python train.py --num_key_value_heads=13 --parallel_block=false --init_std_down=0.0115 --schedule="cos" --max_steps=8111
Each number is 128 + 32 x the weight over the matrix's rms, rounded and kept within 0 to 255. Layers, rows and columns count from 0. Numbers have three digits each.

# q: layer 3 attention query, 832x832, rms 0.0359, rows 733-831, columns 384-415
# k: layer 3 attention key, 832x832, rms 0.0353, rows 733-831, columns 384-415
# v: layer 3 attention value, 832x832, rms 0.0339, rows 704-784, columns 384-415
# o: layer 3 attention output (transposed), 832x832, rms 0.0344, rows 704-784, columns 384-415
q733:133110140171130130180111097145121125181080105154141111135174085160205129136148157129150159088136
k733:165155138105163121150130027150112078129187154169191096143107097118093111134125103189143128108104
q734:118103120108087089074124132126142154122126118110124123105123153113131146126153097130133153117135
k734:104111114119089154155131175148125127115124150114081094123109126107132122083153164069117145120130
q735:055080081178117110095114104126130138106152118102105151159138137119149125177111128105071143130124
k735:136137172117086136160138154143087124129133156151108104085112078154108117105125155104108147163118
q736:109108195176167152134191136167090143127118086141132153162122132113067129119107133146140108083136
k736:160169140128190186107173083164108151144102134158132097140136118096143119114151108147161162124151
q737:165211143108105137130113151089115067142174087144168116159137120148099126126126171151124088146143
k737:118154065108122105128101119106140110108143149129155133116116091143100177101178119097128114110149
q738:138172152151161118115119132127101123141105105126089163128116120166141112156133124130141114127104
k738:126177119084111117166137126084082147157135144155099129093114129108140144109157167142118138078168
q739:107140144114150099092116109163183170107102081168075167162114151117107129184166155175147135186180
k739:160144161168111107133126196107095153124142113080088145091128201171124102132058122168108128130168
q740:115132138161097092127115078141142086099105055128126124123142105101136165120145187138158167150167
k740:118152123112150137129150121120111105157133154124145162122126126113122174128149115124146106117135
q741:094161090124107123102139144121120171132123132128090171143123154068140121150089147117123162173103
k741:103111082123022084116108182073132127019108130060086098082131157090123137143093155077080134156134
q742:204102109121137129150174114123171146143146077066158112096155150115097135120117102128090080141074
k742:153130056157132116033118150123161124063114079145135182129142158103128127135164127090111108133131
q743:153121100111126117144117110089140088138194223158086109157140186152088047174089114144105106129156
k743:139135145150133089097109149135127091114123134115138109138167161126121135094094145194140145097029
q744:027103150063098129076133127086074161139128114177147091128163119134033119116088139147085110121123
k744:118104032124168122129085165145115069114058133157132101151154141107129139091136139086129124123116
q745:093100145099125172095164130126154174169173109171125157164086143129159123130137080118106143129128
k745:135176147136069148124117147100094064108097152153109062148122127160106128146112178119139175112128
q746:142120091097116129116121124117123103083111146127101109138139122127126130177119156190128139137140
k746:123120100149167066150067179116125121113114115126148154093124169153112141125074114175127125165127
q747:143073118081098149120103103143087176087163138128139131135144168141162147103190108089095156126066
k747:079135192125105177072152102159135176154147097181110118139085142109117100134109149090098147099134
q748:074073170093140107112131157157165139075163158148109148123142180140121111120156182118153130161122
k748:143125168156042106171081160180167160164107081148112120135097079140155127122044115085076123141127
q749:163086121115135161109075123113159115103114149072145144105102145142163132136141155102098163125076
k749:118122124098136117100169097126109087165125134151147100129123208138084075134103138170067095093124
q750:103148145153084125150166110164094123053126105132165190121141115153171150112140107148115102164159
k750:168115205102141099102123118134125188117153091138122131112080078084147100092175137112134127183117
q751:156139103137133135179123100082150093180106133197119113148141157151129052119142140161100132120137
k751:114170117094165130085131135157114093148123134137143200199141118095131167120133091132093101138086
q752:125185143080095090078143136141075141138114175135160104104161169202153147118142151131159133166110
k752:162073117106104122181132135153138154147097129108065131097113068068156099095148141096130120117109
q753:132157110127093142077130179128145093123078062154143107188093117150149171131123146085172132157095
k753:113081153132176158125130162120085189130160118157145086119139140151140118142083123121127111111136
q754:181095111160129184163141112160133105109174132129139121105141115148105131112123172141110139129096
k754:148139192110113114105182119189156119125101122122162118065156142163107112127143157097098143132148
q755:094170166150154107125152124145131042138179104152108144161104122129121128136093122126126163131169
k755:104136137063156163152117120122104120091074150110147113151143146112093174160160125132119153107145
q756:130201136164062131162144143109084098161156111217168113172159159138117141079121106127129120114152
k756:113113105122135078096132084103142122123128159085128170138100060142107117134143173137087148110162
q757:114128111146143175128144131125110172105130131073122132106135159106106086142141174176129110161109
k757:182094118064198169136140159154140102114111125108143121176109113096126125040111093111124086194164
q758:086168121152139095110132170110084168133113134118085158136134122131147118124124152165171116128154
k758:186120126156117081184113088116126133046154098142098100068139094150132095110153155137096153141129
q759:114120197198138158149148108105171132116176153135079091116082141151096088140090119191149140131185
k759:141114073139178134122166151196104120093146152079124121163145150075113118147118121169123139165150
q760:100154176112096159141202128134112139115155168167199103080069127196127115136106107106130143151139
k760:118105130120099121179132110173161120179100116116140077124127089093149122103141168106101144114150
q761:131088155168140169092134147153192159142125103154080084169112123091125130136136150113113145115171
k761:121147062121080155127097128156158088092159156139121136169175168137122162172065117155114123125122
q762:156137175098144071127132133128139150123131161124131171134132064124110110131091112122134167157140
k762:115102045124131111192110119108151108126138146151171123157124130121134151109148144121142106072135
q763:062132129131136168118121092119052177123135123144118125177172147186092139118155144152126106164131
k763:133164092099071143121151166119098137129107103151121048097133098134151110134161090123118143142138
q764:174140137068111092118113190130110138199102129210179080159124153201040140083096078096119185149157
k764:156141096130083191192120108147149096141152222100128155166128119166110123114142129105145129070108
q765:162119114096161152098142154114106195141135148063155140032192114185082168130180160115184121142065
k765:131068104175161161151103118197155114107150104162115062153147151137139105115090123126111128120090
q766:163038141108104135090107137132142197123117125121128104094129107125120141149152101117117114114109
k766:112125146176046176165228077130121140194129167129133139114097081097153109113092126112094159137109
q767:153075136053087102123131094128155092156124127130177132113181085134117119097086110159101145111177
k767:143110107107163129173139111132109111157143150084062105115070088111122125102131105133201156146133
v704:151170115103059176102100148139140151130096051144115167185159123128128112078172112130111127120145
o704:112110121132166121198136117117146084094157199129115109173135092132125112163070173140145105183122
v705:170106089125088141118134054044142130120161157191147111107125165133137077129126143154085187150138
o705:195152094106110141078148167140188112098124199127140096132149128144140121035188171160147090162147
v706:110128141132112177091162159112089179146106144140138119103141147093119137090132123134178178190197
o706:134144166118142123126147146147148118109139106155094195106041094111156134136131167118110156132138
v707:186093112113098122129061107078099192117131126132137128149137110123062157117073078172072096134133
o707:193122102125117104098105102113181118093145111135149090126178184142190148120180087116099107137113
v708:068100110108168136081059099092131109147148089128121153143120106145135104158216116163125167135095
o708:100141101115146154109163133113126169094113203095118104093101141152112093130140180185113066193097
v709:101130127162194129147131126081120168128135105104097119117066106129098137135097132099155158085163
o709:160156095185125121114128119089095107145145145093051102106123113100139073127138140145182117158088
v710:154135156154105084132146146114190170151192130115163151112154130074150114097100131127138061172137
o710:145120156085162150080182078135131094103142150166125089135150099128138131093077095102140113132157
v711:157141078093173119103076077186091107123204124121160059075117071099102172133101145147077128117136
o711:121150140163103150167154110107062145204106080160082171105121155164133119154183086103165208106116
v712:114069122148119072119141146132160155123132121111147127126126145134166080126124154111136137112155
o712:126137155164116165094124169104128186111135118117160093178074079118127100147089136150107095141163
v713:096171158073081135157148121103109153113161088102102143132133057053121144146056108122068078070140
o713:179141081137120076118115153101119089182158087125158097110143128150137123136122033097135138102112
v714:134149165120100169126189156166169117127094116163085165138149140099110152102179108112126119140142
o714:207154119124173121115066107127111106143184074131152128101127112115085138153103057051163139081095
v715:038147137155127132088142108179139111086090114118093119155115037095117121127158136100130154159101
o715:157164132137196207124126157152132164145146110081135086069089064171115130121072058116091129071115
v716:121150153097120152095106160127134115127081146094133120085118115150104145127158190089152083156185
o716:154146143136147173102110136108134140085125103090088093152072109100077091132092093090089125083127
v717:199113083192178116134109116098105152158145161125146094105110151125113125097116107102095124182107
o717:093136160126119090083186109149159117122098124147111164099105157115166168146126135092099115075104
v718:121104138132130136136160122146076073141081085083133182172135103099081215149109104096153053127116
o718:146096091179111143113159125141130123142156118142122134084172090121166158127141080093148116126077
v719:092081110130160134140109104113151112147135096154090127146155106120088136099147083144141107141106
o719:173139069111090136122090124165120118159087138117182127084172121157157133125162094100143122115077
v720:187116100096124122108101115114070164100145089133080096105086062072145183148148132131121121071142
o720:143129132132092048136118124131161145134112143122138167108151131154108150115162121123104151116179
v721:172138152203144181148122031140193149137120062094110162124137068126150090145125156101131088109187
o721:141159126128089167114178115098194108196129182134079094129188120092087115104091073096128140145107
v722:126161145135214103107163141158176136137147116153131177141156164094122111112233133138156131148096
o722:082125139084111067151190131121165113143057112116131141150081106080130139088107105137121144147189
v723:172181106210117150105168104092168139114142139073173108130130145147156102110107113133132134111107
o723:100180125103164128142141114162089152121136146139081132122126176150144057114103201181109164143102
v724:126063127101137108129085094181136110116115105124163110102092197121139124145141162132118079180166
o724:088118167175123124137156126107109159115118075125133112152082120086091153131118131124126150127158
v725:151108076143198121124144127165080114139141085130105145118147137062154186082114166134128171148096
o725:163091124123109087097150124145122169143156114109120176075109127158155207153186112121159106111142
v726:158161091135162108125143106180119121133147112135126104115126128118119181134078101124122095089095
o726:158122100124100146148153129098085168121075111114177151136180119160094141171120065097123151088098
v727:147151113190137108135178159174103097168051168072170124125123122159135071119119130127176112095130
o727:095123135141128179141119112123119134133130130128133144105061141138067138109095127074116168128114
v728:084052138102153089127081106089087090146094171098160074158091189196130170117074160107122061131139
o728:129113127143060199075090188109107194141155122112063127133109062157109129154131139130129141149160
v729:159130148115123124120088135133099094123116072096154107159102123152096131103122116131105151130178
o729:187153115142128140114159127152148131080131158111075106111119174159103175107165108086082163147092
v730:127132156157139153137160102104104154144119119010100139132096106131112230138096108117121103098157
o730:165131130156154149088166141151165105151145100137069090077138139142140117068168157107159134159131
v731:140094127137118115151128113163142131112127085110138123053111066128116154099109141123121139119141
o731:157124085118166122091124138117180124177157158165131116077158113137109118140160110141148136092144
v732:151127147089082164105138127127130103081081069128143180136135122110115146112117102125098124129126
o732:125108136139111120130119092134139120167139125151140112117103081139158129140130086057105173108166
v733:140141097106121174084106188115108163132140076165156156078174169070108140142126132152098100153107
o733:170103099115152127103124103139115125054138165131227121100120142181173132095219108152160120115177
v734:086143129152154113099083120145145103161155130195115115116096130094183073120133146149132126119094
o734:069124126120153158171107137108087140143146107099112173119116147144106141146126128148156094168074
v735:145127120147098178136055023115122112130125092175148124169118108063171148120137164113112105150124
o735:151158097100111113113139087123183127113120193136085137095172184194126133128129129135187152161121
v736:069109159161089110141156098166116155132108114169170157119151189109159074142111164096157142149119
o736:093094163176085148152117198152141121116125126138097107214121113091114168123077126114151051133181
v737:165102103137151134106165129089178139127131148230136132064133180094164060101158165084104149127157
o737:162130135153155128144101138176109149089175103057108139178068100094121119170159176083156111123122
v738:141118123114140125128166117146152159152201132139117089156096198117121127148155105141121147102128
o738:081103124128149122123093127126079143143131121157118179140103099146159101147078149149188159179149
v739:113072170133148120146151112046101133104122158115126120093126107124087149162106120150132114128169
o739:193155123103114178065118139115153149145120119120155094086156108185145153087132085140091126129075
v740:106135148156080086156141109100122186092144118129162126151157110151100130120028100118126134135133
o740:157125172136146157116154131136200076146159142107136115121162097093180112116121067094093162130141
v741:087117168116140147128130119135039160106120162093104127062134082101162201160078174147134117120117
o741:152131101172133098175087198126148139100140091140136114152130140116163144114200154160151114109114
v742:163148164105138139138169126120095104148111091124172124119110121107070142126107119106171094091121
o742:140116125162154125072093163118129152100182142119043144132129132128099099181098157113134177084137
v743:140140160119159106128159120156088102138163082112130147100117105152073144114083074139125116124146
o743:205130129167129178110128131098106092133121094146125139125140136124175161125115103107106157090108
v744:088158100144139091125108139119089144161118148149151209090130177192144120136113114135136160115079
o744:125136079149114173140145167093170098101105158091114126171126145137131106088159128175118100145150
v745:102094123065084105149107135065067163120161104095148106093169117099105115139153118158082078169143
o745:165126114186088139090130146113141098088148141111144066143132156158097105135116083093144094130140
v746:109156123149150101141129097092075087144086116145121159129140098165110140160123065147129075120108
o746:121141060115120112166108099146155102157085107115138137160171167112147153096122092111088146078078
v747:105117155135138107113143121158099143131103144167133134177094100186139155078105096132169133140072
o747:178126153100147111129111110120109138125126110132170122103178113118126132137112093070139169146173
v748:181149153151101078152153076163162139088111123197112146123123122100154142186131170138143147156120
o748:096127099135119155090138161108124117072099156142146068167122168127091077136062117182101123154103
v749:160142123136104201119059112087133103122130105064100123137078165146117141090164101128077129097093
o749:139153110100148097123099138122140140161132162108122075052131147158125146127198174135109112084141
v750:134126142138179097138169155102144169093124102062090125154110078134121155094121084112124120079145
o750:196148140119110133114163111132151100177158118134100131077147130143142166115114138122138149156161
v751:197114130131044134115153122104130164151131127103122119147136164171161135127109107157106142098123
o751:090175193132103112097113116123149097109114123174138163131165144114130127095105146122088131122168
v752:166100129113098105103150092092108118158047117158125082129148163132099141101116066121123072146167
o752:142105143140114129128074102145134104120144107141130130129173119145126130135095077057116086117121
v753:170154109154104140077088109172174148139171151184149117095126187176197130128174170135134155167124
o753:109135157113081121154165132117125138109106149185091170136083157102118147139164166143173162159182
v754:087124152050043148101122119113062176128133103114128090098186153107136193096145126101139144138121
o754:107070135156145092114157173154163136122136164162169109135110104111161136132136152151168077127180
v755:138126088158160127109169129089153113115068178127143124117072151152168069099180154134140185133127
o755:074171084107123122159130099160163179143111171104083144138062143070086110134122161167123133166164
v756:066165128136151115111057149173132110125103130118121126128118162133151124141160153109120155127113
o756:124119146129129128119111166124119173126131140100095155122121167142078155148143196156123123125109
v757:076103101085095123134150162139068126130078146142106106047090149070125199248080187146113103165145
o757:124080126140105129123143189101060136131071114105147108141122130127111182060157089082099112082075
v758:123127116113114157104098160126144104105102122127136081090160115123106141111131111133098113153126
o758:191101101140153146104107109112120107132133145101186099086122122185121140143159090106146109102088
v759:150111123182148098128166080185125154139068142126154144119083140131166128104112129134149120149131
o759:114160111135080177107106110082112150182111129183069133138145179146119171096132132089128156139134
v760:117139113147173103124117107114140173150201136119156104112128125175084138103037095147097064164055
o760:145103161131133076103175118137090119145139151147145177111111135140200147085144131100140208134130
v761:122135099156114166178132130092092131120063159105147180144137100118096111185137137155137113133137
o761:112157103156128088158069155130124141133111154112169119136150157142121166110131158138106102119087
v762:238149124165121089081153132140180147174145155168113129125106145148150081125127107144093110117125
o762:134110131112105115113104126130147081123117143195111148114169121062161173122115127103112109108109
v763:153130143184116076135138091160111129135074173200174171117121100133090106160139154112146139181143
o763:143133111091193172124103155109117129115126118132117084118135088166091150128046106060121125072086
v764:077181100162160189157124074129154120115121084024156157145099124130165166168100156106123097065125
o764:129100111131152151128118129072103143145116164152030141123191109111108128159122144243170128172078
v765:211095112079143137133136060141128081139134153123154111098128079141130110108098159164090119146191
o765:103163115125101141086157147136119138140151151156103185114117186087100158107157134111151154112152
v766:096143110120129158147137109054172118133112097112128101127107176113109163163171139162110157047160
o766:141149074133156104172089080131125094149146162107127100135129193138133104133175150199144119130102
v767:107107216138136104116191105121118103128149135099140106136136099141125126115110119114150049136176
o767:158150107098100160153158121145109130114120081168137112094166105164121130121094092097093161090090
q768:090146143127077116161137112126141160052107141134146198154105112173112107142132102121163103168155
k768:134129144156104115114120129155109126169124125089109096134152111095136133114133150119099177134142
q769:137132113108168096119166117136116115125151169116186156136148130121113160122143096133103135174126
k769:133136136138110136139171117140115114145103126082106096127150110095212135154170152148114136127173
q770:160132130115126128138133126134125158143150116146113166132119122073110185166102087142113137154140
k770:089110134121137136118182124150124124157134138125107122109099126091126152155137111150130137140136
q771:139126101105134114095147148129142095140141153113087081111130127137123116122118124136103119091134
k771:151160124142143147113118135110167142063110124149145136115148150161100123156117113136121125133100
q772:118063130147122132181116163109110162074146130104116179103142134113123123136141124169098121144173
k772:129116096124116111136176100169124122176127106149094120136089092079123148144120113148161142123163
q773:147109141154102112173131112143111160132123112146165152099130152067102161130140121128142155148169
k773:129123141148164138132125093124152136167132116146115125126127069103077150146133119114090104159128
q774:115092164129096184186143107177115122144136087129169166106140146102154117135158151114105144123127
k774:116143171136085119140161116118112105119105070110103146092111121117170110132192129114106099144165
q775:124117095129130115163165098164125105085097188113150151159107087126090050117119105139173106076112
k775:093135107150160069143134172141124071125164141109138152097159117076088158176112116112171133124202
q776:121164183117121137131143139154143125196106096114049125140127124102112134080142141063132160163108
k776:171113122141118151126118116100106118070142102126113090105135163163147100083160110128113150108106
q777:124122171123112103138129134123147117092110109151161148104097121103152080133155151148094083111103
k777:122145158120122095149151172185096102195127087079139125136129115089151124130121167105153116123138
q778:119214124118143114120084035098132097164133148169073099173115093144122106086096175072165123162108
k778:107095079136147130145134113083085107098146124126112065121113185175148113118147126180103100118093
q779:110119176140104166142137136176149112092123114136077126124154136094159116109145150149102121122070
k779:066131111070092072114159136142118136136137067114135128106106100076120140118089125113136101144126
q780:156121130105052123160143204141130120089107128112182115131169106148160113136175113151151115125149
k780:075113109128125127120125144159177113179150126132122181130173057083107164146119124099139128118180
q781:152118087133143132113088133094092074138163157122163151131131113146138101158107132118193110132143
k781:134087153116187207136071096093141146110127170125079085127129103173102169118168113122063125132104
q782:117081210104072120129117095167157150159121032128116131133147120093096161112150100100091137106111
k782:105119088116117069144184145162099072174134100090133175131154104079154133144124185133160165154161
q783:132092156115081087089154125102147131111139111140240169136097137096108112157161099145081105114136
k783:100182134096128117152127124117139125156171176113125186120195096097127169159096143117167128136129
q784:152120152081101109164121074074147105096111116120235122151145177067134134089138084163134081058145
k784:126152110090137111119084139162134152166104144114126154142138122126068131114104119126183094192111
q785:159106104098130117114142209071106112078177122130123146171104150151145118130080127144192090176040
k785:119068137139115185124083059076188159105155106124108061145092172162117075088176138142097144087109
q786:149167067118095081159192078142136117108120170097215130167175101195174091121149146154191160152146
k786:107079103112184149122105137080130164094126110137096142118146085112092175137113131121087128125121
q787:152111159123158180175164103140105124147139211154105133118120099160115131120106211074179154135106
k787:118138105180131121155123158106110074119108114106155031155111193197114109130084102094098084118131
q788:118168150156136068157091101135129082187094159141082094071157116167129133148138067138134149067152
k788:073111091117186159142097136201132132151141150127117173180102119094107152096081186144149118152182
q789:187076182070136115133130089080150053095153101106209126144145139106137138126156066142161119145124
k789:117141129122177141076121103065110129142143163092104194120172062092135210157164198138129123135130
q790:120157125155165112148125136128120104176162123113064133070102100087111080205134144121090154139127
k790:181154171112065111137148126193109074151129152133112165085175126152107114157113177123198090120134
q791:156148091110138118125111134148175131121099172135196095118181159090121147128113061211086128101165
k791:135197116053172154165102077133095182119165183157125199117168102124120147091107134140192126158111
q792:104154079159140150126109112132141154102126163137121131161077108131139114150166140111142225158155
k792:132122173184104171173152116130155096143119119148149105144136194126123134145112088129067156088144
q793:146137074195128130151112115141143074145117160141066154069103123160134110123098135156140153098163
k793:129153052090144126083121180164145142166079194150098219110185058087114137137122116152190153151136
q794:086082144134100090124082102173158115171164143095120148119161171114171162111041113104118098135124
k794:168125103084201128133123064174054142157104154167134222102119046107099094116110143118181123135157
q795:032107205143079130124142150082122141081058117067129134114173119103158111157214136130113102152079
k795:154102173154118135120130125126153145135075085147144083124080085082095154169110136066116170065164
q796:081085154159123106145112098084140079149100132095134160147133121080151176083153131100156173139181
k796:091122101148090139110195113109116149130129136131078111118171051086068154139138132145129140130139
q797:119140120158117121148111111155158076149109126122100177105138095093145134121082224147156151139169
k797:107163100096155132098168164106129171112111130124140156132139059107118170088136159106146168131075
q798:155124113121157138164138122124101221122102128041096088181115083167130099143175133108082219159125
k798:141144131143089134136172169130143152215132120124168134125134184132150159237148058125124173108151
q799:127108127121142083120111137093091146196088169115086098179109091195103129134132142115102122045126
k799:120144095083124164115111071123122113226051178136104147158155089117132173103139173157187137116107
q800:073075104146114080082150104110116142095121111074069140121097128103122157161099135100102120161114
k800:121083183154069142156141123133122136137116076112152094140128208167123083114146065117103122149154
q801:107165075166185146163100159136115126120148126110101118153121055052111138089109105110090109111171
k801:188148153100117157114153085121066109161177215119114164150131212155150141083119167186173129162128
q802:132141102130172141145150139108092137138104103076139092159178098151127133108195165099110124141167
k802:093170102126126115135124119120102113123126136114112160125117091145131166138145179091165097123084
q803:163215046101125121084161082094103077135110158186145144061179137175154133144172115144120108115130
k803:117151119080086124214153132074131147078115189193109125111097156107132101127181126135121121181177
q804:157110095132159165128134100132171094130120117151100167180099154158149132155139102112114158118146
k804:122037078096132210122085070113166154197093164136117142162079073027129122105099077140108141094171
q805:164127185136117143131120132167128146150084099156143096122095157209152137155114100139069066106140
k805:085101118199131128064118148177180099150100067045091148163121129046161182049059131111160108079174
q806:168101136111126111165161105124072124101149141086225077177104074132137104102169093108118083121155
k806:095119135133100120168154102069083116171172204170124136156154156139163082158112090109176156150124
q807:114153137157156187172094133123107107189114164163133147115121130141144113124143161140141140115155
k807:123179111133176104157137104157165122073138161137144149139101085132110137090122144096172132143124
q808:103101125107140066126156141181121098081140130075157133105176132124146132109114101135109115170157
k808:102098147143101150168149101129125142138158141168153120096151213116139091106098123135152094154165
q809:127130124166140130181144023095120102080088127131171127153117114144137094139154140115198155091193
k809:147100088140151132086154089154107111153094161081145195186103101092183208093134136155117172120160
q810:128155138129125167118138187116097171209076131216121092102112142171154134128111194150123120105111
k810:115151105143098088149116115172144152092146161139109162120157135149108138110102179099167079131123
q811:081161177135166161109150112144126079203107175177155123144100192120057136132134158152084158155083
k811:112145099071172123186084123155143078049136133140140176145091129157077150108083128111180076118108
q812:116126133104140139147172076093093126159118163107141086157141107124125165101149184106124085135089
k812:122118137116144164193092099111139086108170165154134114149133126196101130102121146057111127109117
q813:114160132142144125152135125120121181104118093122151131137173097165131128100166086118146109122120
k813:104121094125048104141148135136126130089140046076155178123112067145130142098163145079076104093125
q814:134079152127108085099109146157114156101171098165153115079128132108128145104102145110082106121084
k814:069092161139129124137140100115180113145182148119140102101123184181150078144169130104134168160134
q815:158121172167090138151128148150181122149110110060078151178096121133087100110174107148081172070136
k815:121112097193155175065090157135109164255134110085089077202137186043151142155072098159143093103143
q816:071058110103148100114152123081119035114131113109139157161118183094025152175148147160116080131078
k816:096112154162057110177077076073129109104168106081183110174074127127139096115119107120122172101172
q817:135105095122118125128142140102134093115116159104068190143124158120153103107133089131159135118111
k817:142093023095139156060115148186150143123114103118096079151098132058128161144091097185132156111134
q818:171095163098141086116155168130144121106098139187090128111106118146160114130081141137192109082204
k818:173120169128185118082152097138169147165070172164121091097155069171134117122145135133134162157116
q819:047148135157185157153108110125109114142084173116104131131105177121103156152148130110129136137118
k819:142153144118164197199064085149155097118067145148146154130157104168066084120145138082139137120097
q820:127132087182167118172105186132127186098085144181126126140101098186117149137131200134141141111091
k820:150109120126162134200148142128149189114106197157165111086194041150067125116152149123109183141122
q821:111219098177106167110116091182116124112157181102140209078053196110129080129082100161132108115147
k821:120194066108147094147176177129089156043205127161117196115162123113120103136086077092196109141135
q822:089088137138052066127124143136152118118099163122161164076131130051083119133122139106140093067094
k822:124121093139104113163111171136128163158088194152101084097143055070088090160154103096091116140022
q823:154089106069091027125104099109118183092113128112095113142188022134170135098210157039092133140049
k823:130129139116084131218127134107150095131088178163137091099111212232103105140166161105144152141144
q824:152187076078111131140163048116109126122131194140137130140136107152112083137137142137153131146197
k824:163119127105129119150169125116087111072070142215173128119098061202099116115154081142095170131114
q825:188195153131093156113167147162176151170162110192131123067130104190187125114114140077120139096161
k825:143143139155110124094160149117115160212118080158096104121177130145141147129123078146103055144142
q826:070072110196163132109072128166161140093169091111114227087101117147137167109117109132111197139097
k826:155092127112146175090130143196164170166128088141074147147105144114097100128080103137169129169193
q827:097067083126111159163149130084108139134129096094107192167108066098120170080160092077011082147067
k827:052106083106177125147068119133153104117113145118121124148106222160115135123138089143170186127105
q828:064148085103152130136155091098072126160109223151161096135191157176149148178130174137183148141099
k828:148151103069078119160108127145145145089105148091137140135145102153103143108122152118111128142143
q829:082110171079158141115110203176126148157133153136133153136169167091078167097111120181100122134107
k829:028054109199107161083078123179149154109140043081145103119091082053081128068020131144115078105144
q830:090102193180113117161190057152157096116169139109130134128144082145123088072164150108132162171132
k830:120183147110081094148198160093112144162169125146165171139132151183172121139137157125160158127089
q831:148148135094146162136137111153141120139164084085121131200095043173147170065154146077134123122137
k831:101127118138110131080145165140113130152117129102179093147146128157146107127090086148100118087138
v768:114161125171146139121170114137123091077150073102132170167114112191112123094120113104106141082109
o768:132079133157098115123119109105123161125152096166117087128101079095104129160119110095124101148115
v769:144063098194101177094180078007112131084153152098139117125105097052117146108160125181107155096137
o769:121084172128125107148175184142149126124112104110114126128156105109111122081129118103111138163045
v770:124124118172082011151135151118210108153099121156121103156110149188119098131106186154100049138111
o770:131192117142075151118118194149060096120166121144154102104138139149051091121075091142203157149124
v771:139120064132103040095182108176143061151130141109156157177118124129170089177138099179130157096103
o771:078066155113141139110067130065160181135129120129066183106087085092114116158136156131110139060126
v772:174104122158095128130109117083115162110116120100136189095129129146126167111152174095109149169171
o772:112156123094161086155206154129158143139166104097107171147104098066134151135154126121122163149109
v773:123151138024100085127146137144124078107156100127189126078106108152128109113148147165092133150099
o773:102135093110098061164208066134121158156113066147130144177171150073163132102150073129200118115102
v774:134131163157199131102128169116089125101111086127163114145120127203148125059131142160165076191115
o774:116167138099132187074045094119085163164119143125107118107144148095104109154144206176124196131116
v775:111087106127128171114156129097131121101121079135101139185103111147135174159084114084137129042106
o775:081095201106104141111109176176125112178141151175120110115188166182118155133107145174186118178125
v776:155075111134071102108081137120060170087138164115078158151188129110173170086153145202141181107148
o776:142151189174115161139173148146145154105179050106140154164113075121131116130081133141101075109115
v777:140145174123154077079117098254140083156128135159135096158122134070088139077139129145124155140085
o777:145160147105138226167144125117099168148159151093148170157072073087160138099119223162133151103085
v778:059129084130108159085115108131075135108101108117128100065110147148131104109147135091112141038171
o778:156158157052160177122171191097197129114141157128138129113166203115186180174175160156169178146084
v779:100145165078081004166125111142066162084205145132154143141123111128144117159090116109116081125100
o779:119137120149144132113099083143115144138102148101129127129093124158142081168161170179158171051104
v780:173139156105173101171167085106145113074154142125148174165093068166128113138133077142098095164073
o780:153121070100152111104092137126175095113144197083125118163101178141135157146101076132126118109143
v781:177078199181088101098102101092100198148078085130119111131140134076138061147189106195131100120142
o781:072083052154100072147100117176112129146150137082163128144133119146093121084163100096124174171101
v782:117138131186148176149137063168160142166118086184158125179138147179122056173090121119160115133174
o782:168136107098126133163126122113120091149143114088151117062102095121078116098149072109109125195144
v783:164104122055076061120147144171198078178101085103150178182079184108150126155114175130113147149153
o783:056125129172166195104161124114071135184138118116098120113136088153124146113076056128131142136119
v784:099137123183139076112096117075089181116153121078165112178107105122205138140129103091149143128093
o784:128089103108152132076118161166129112056087142150118188145177142181104194141079111099175159090110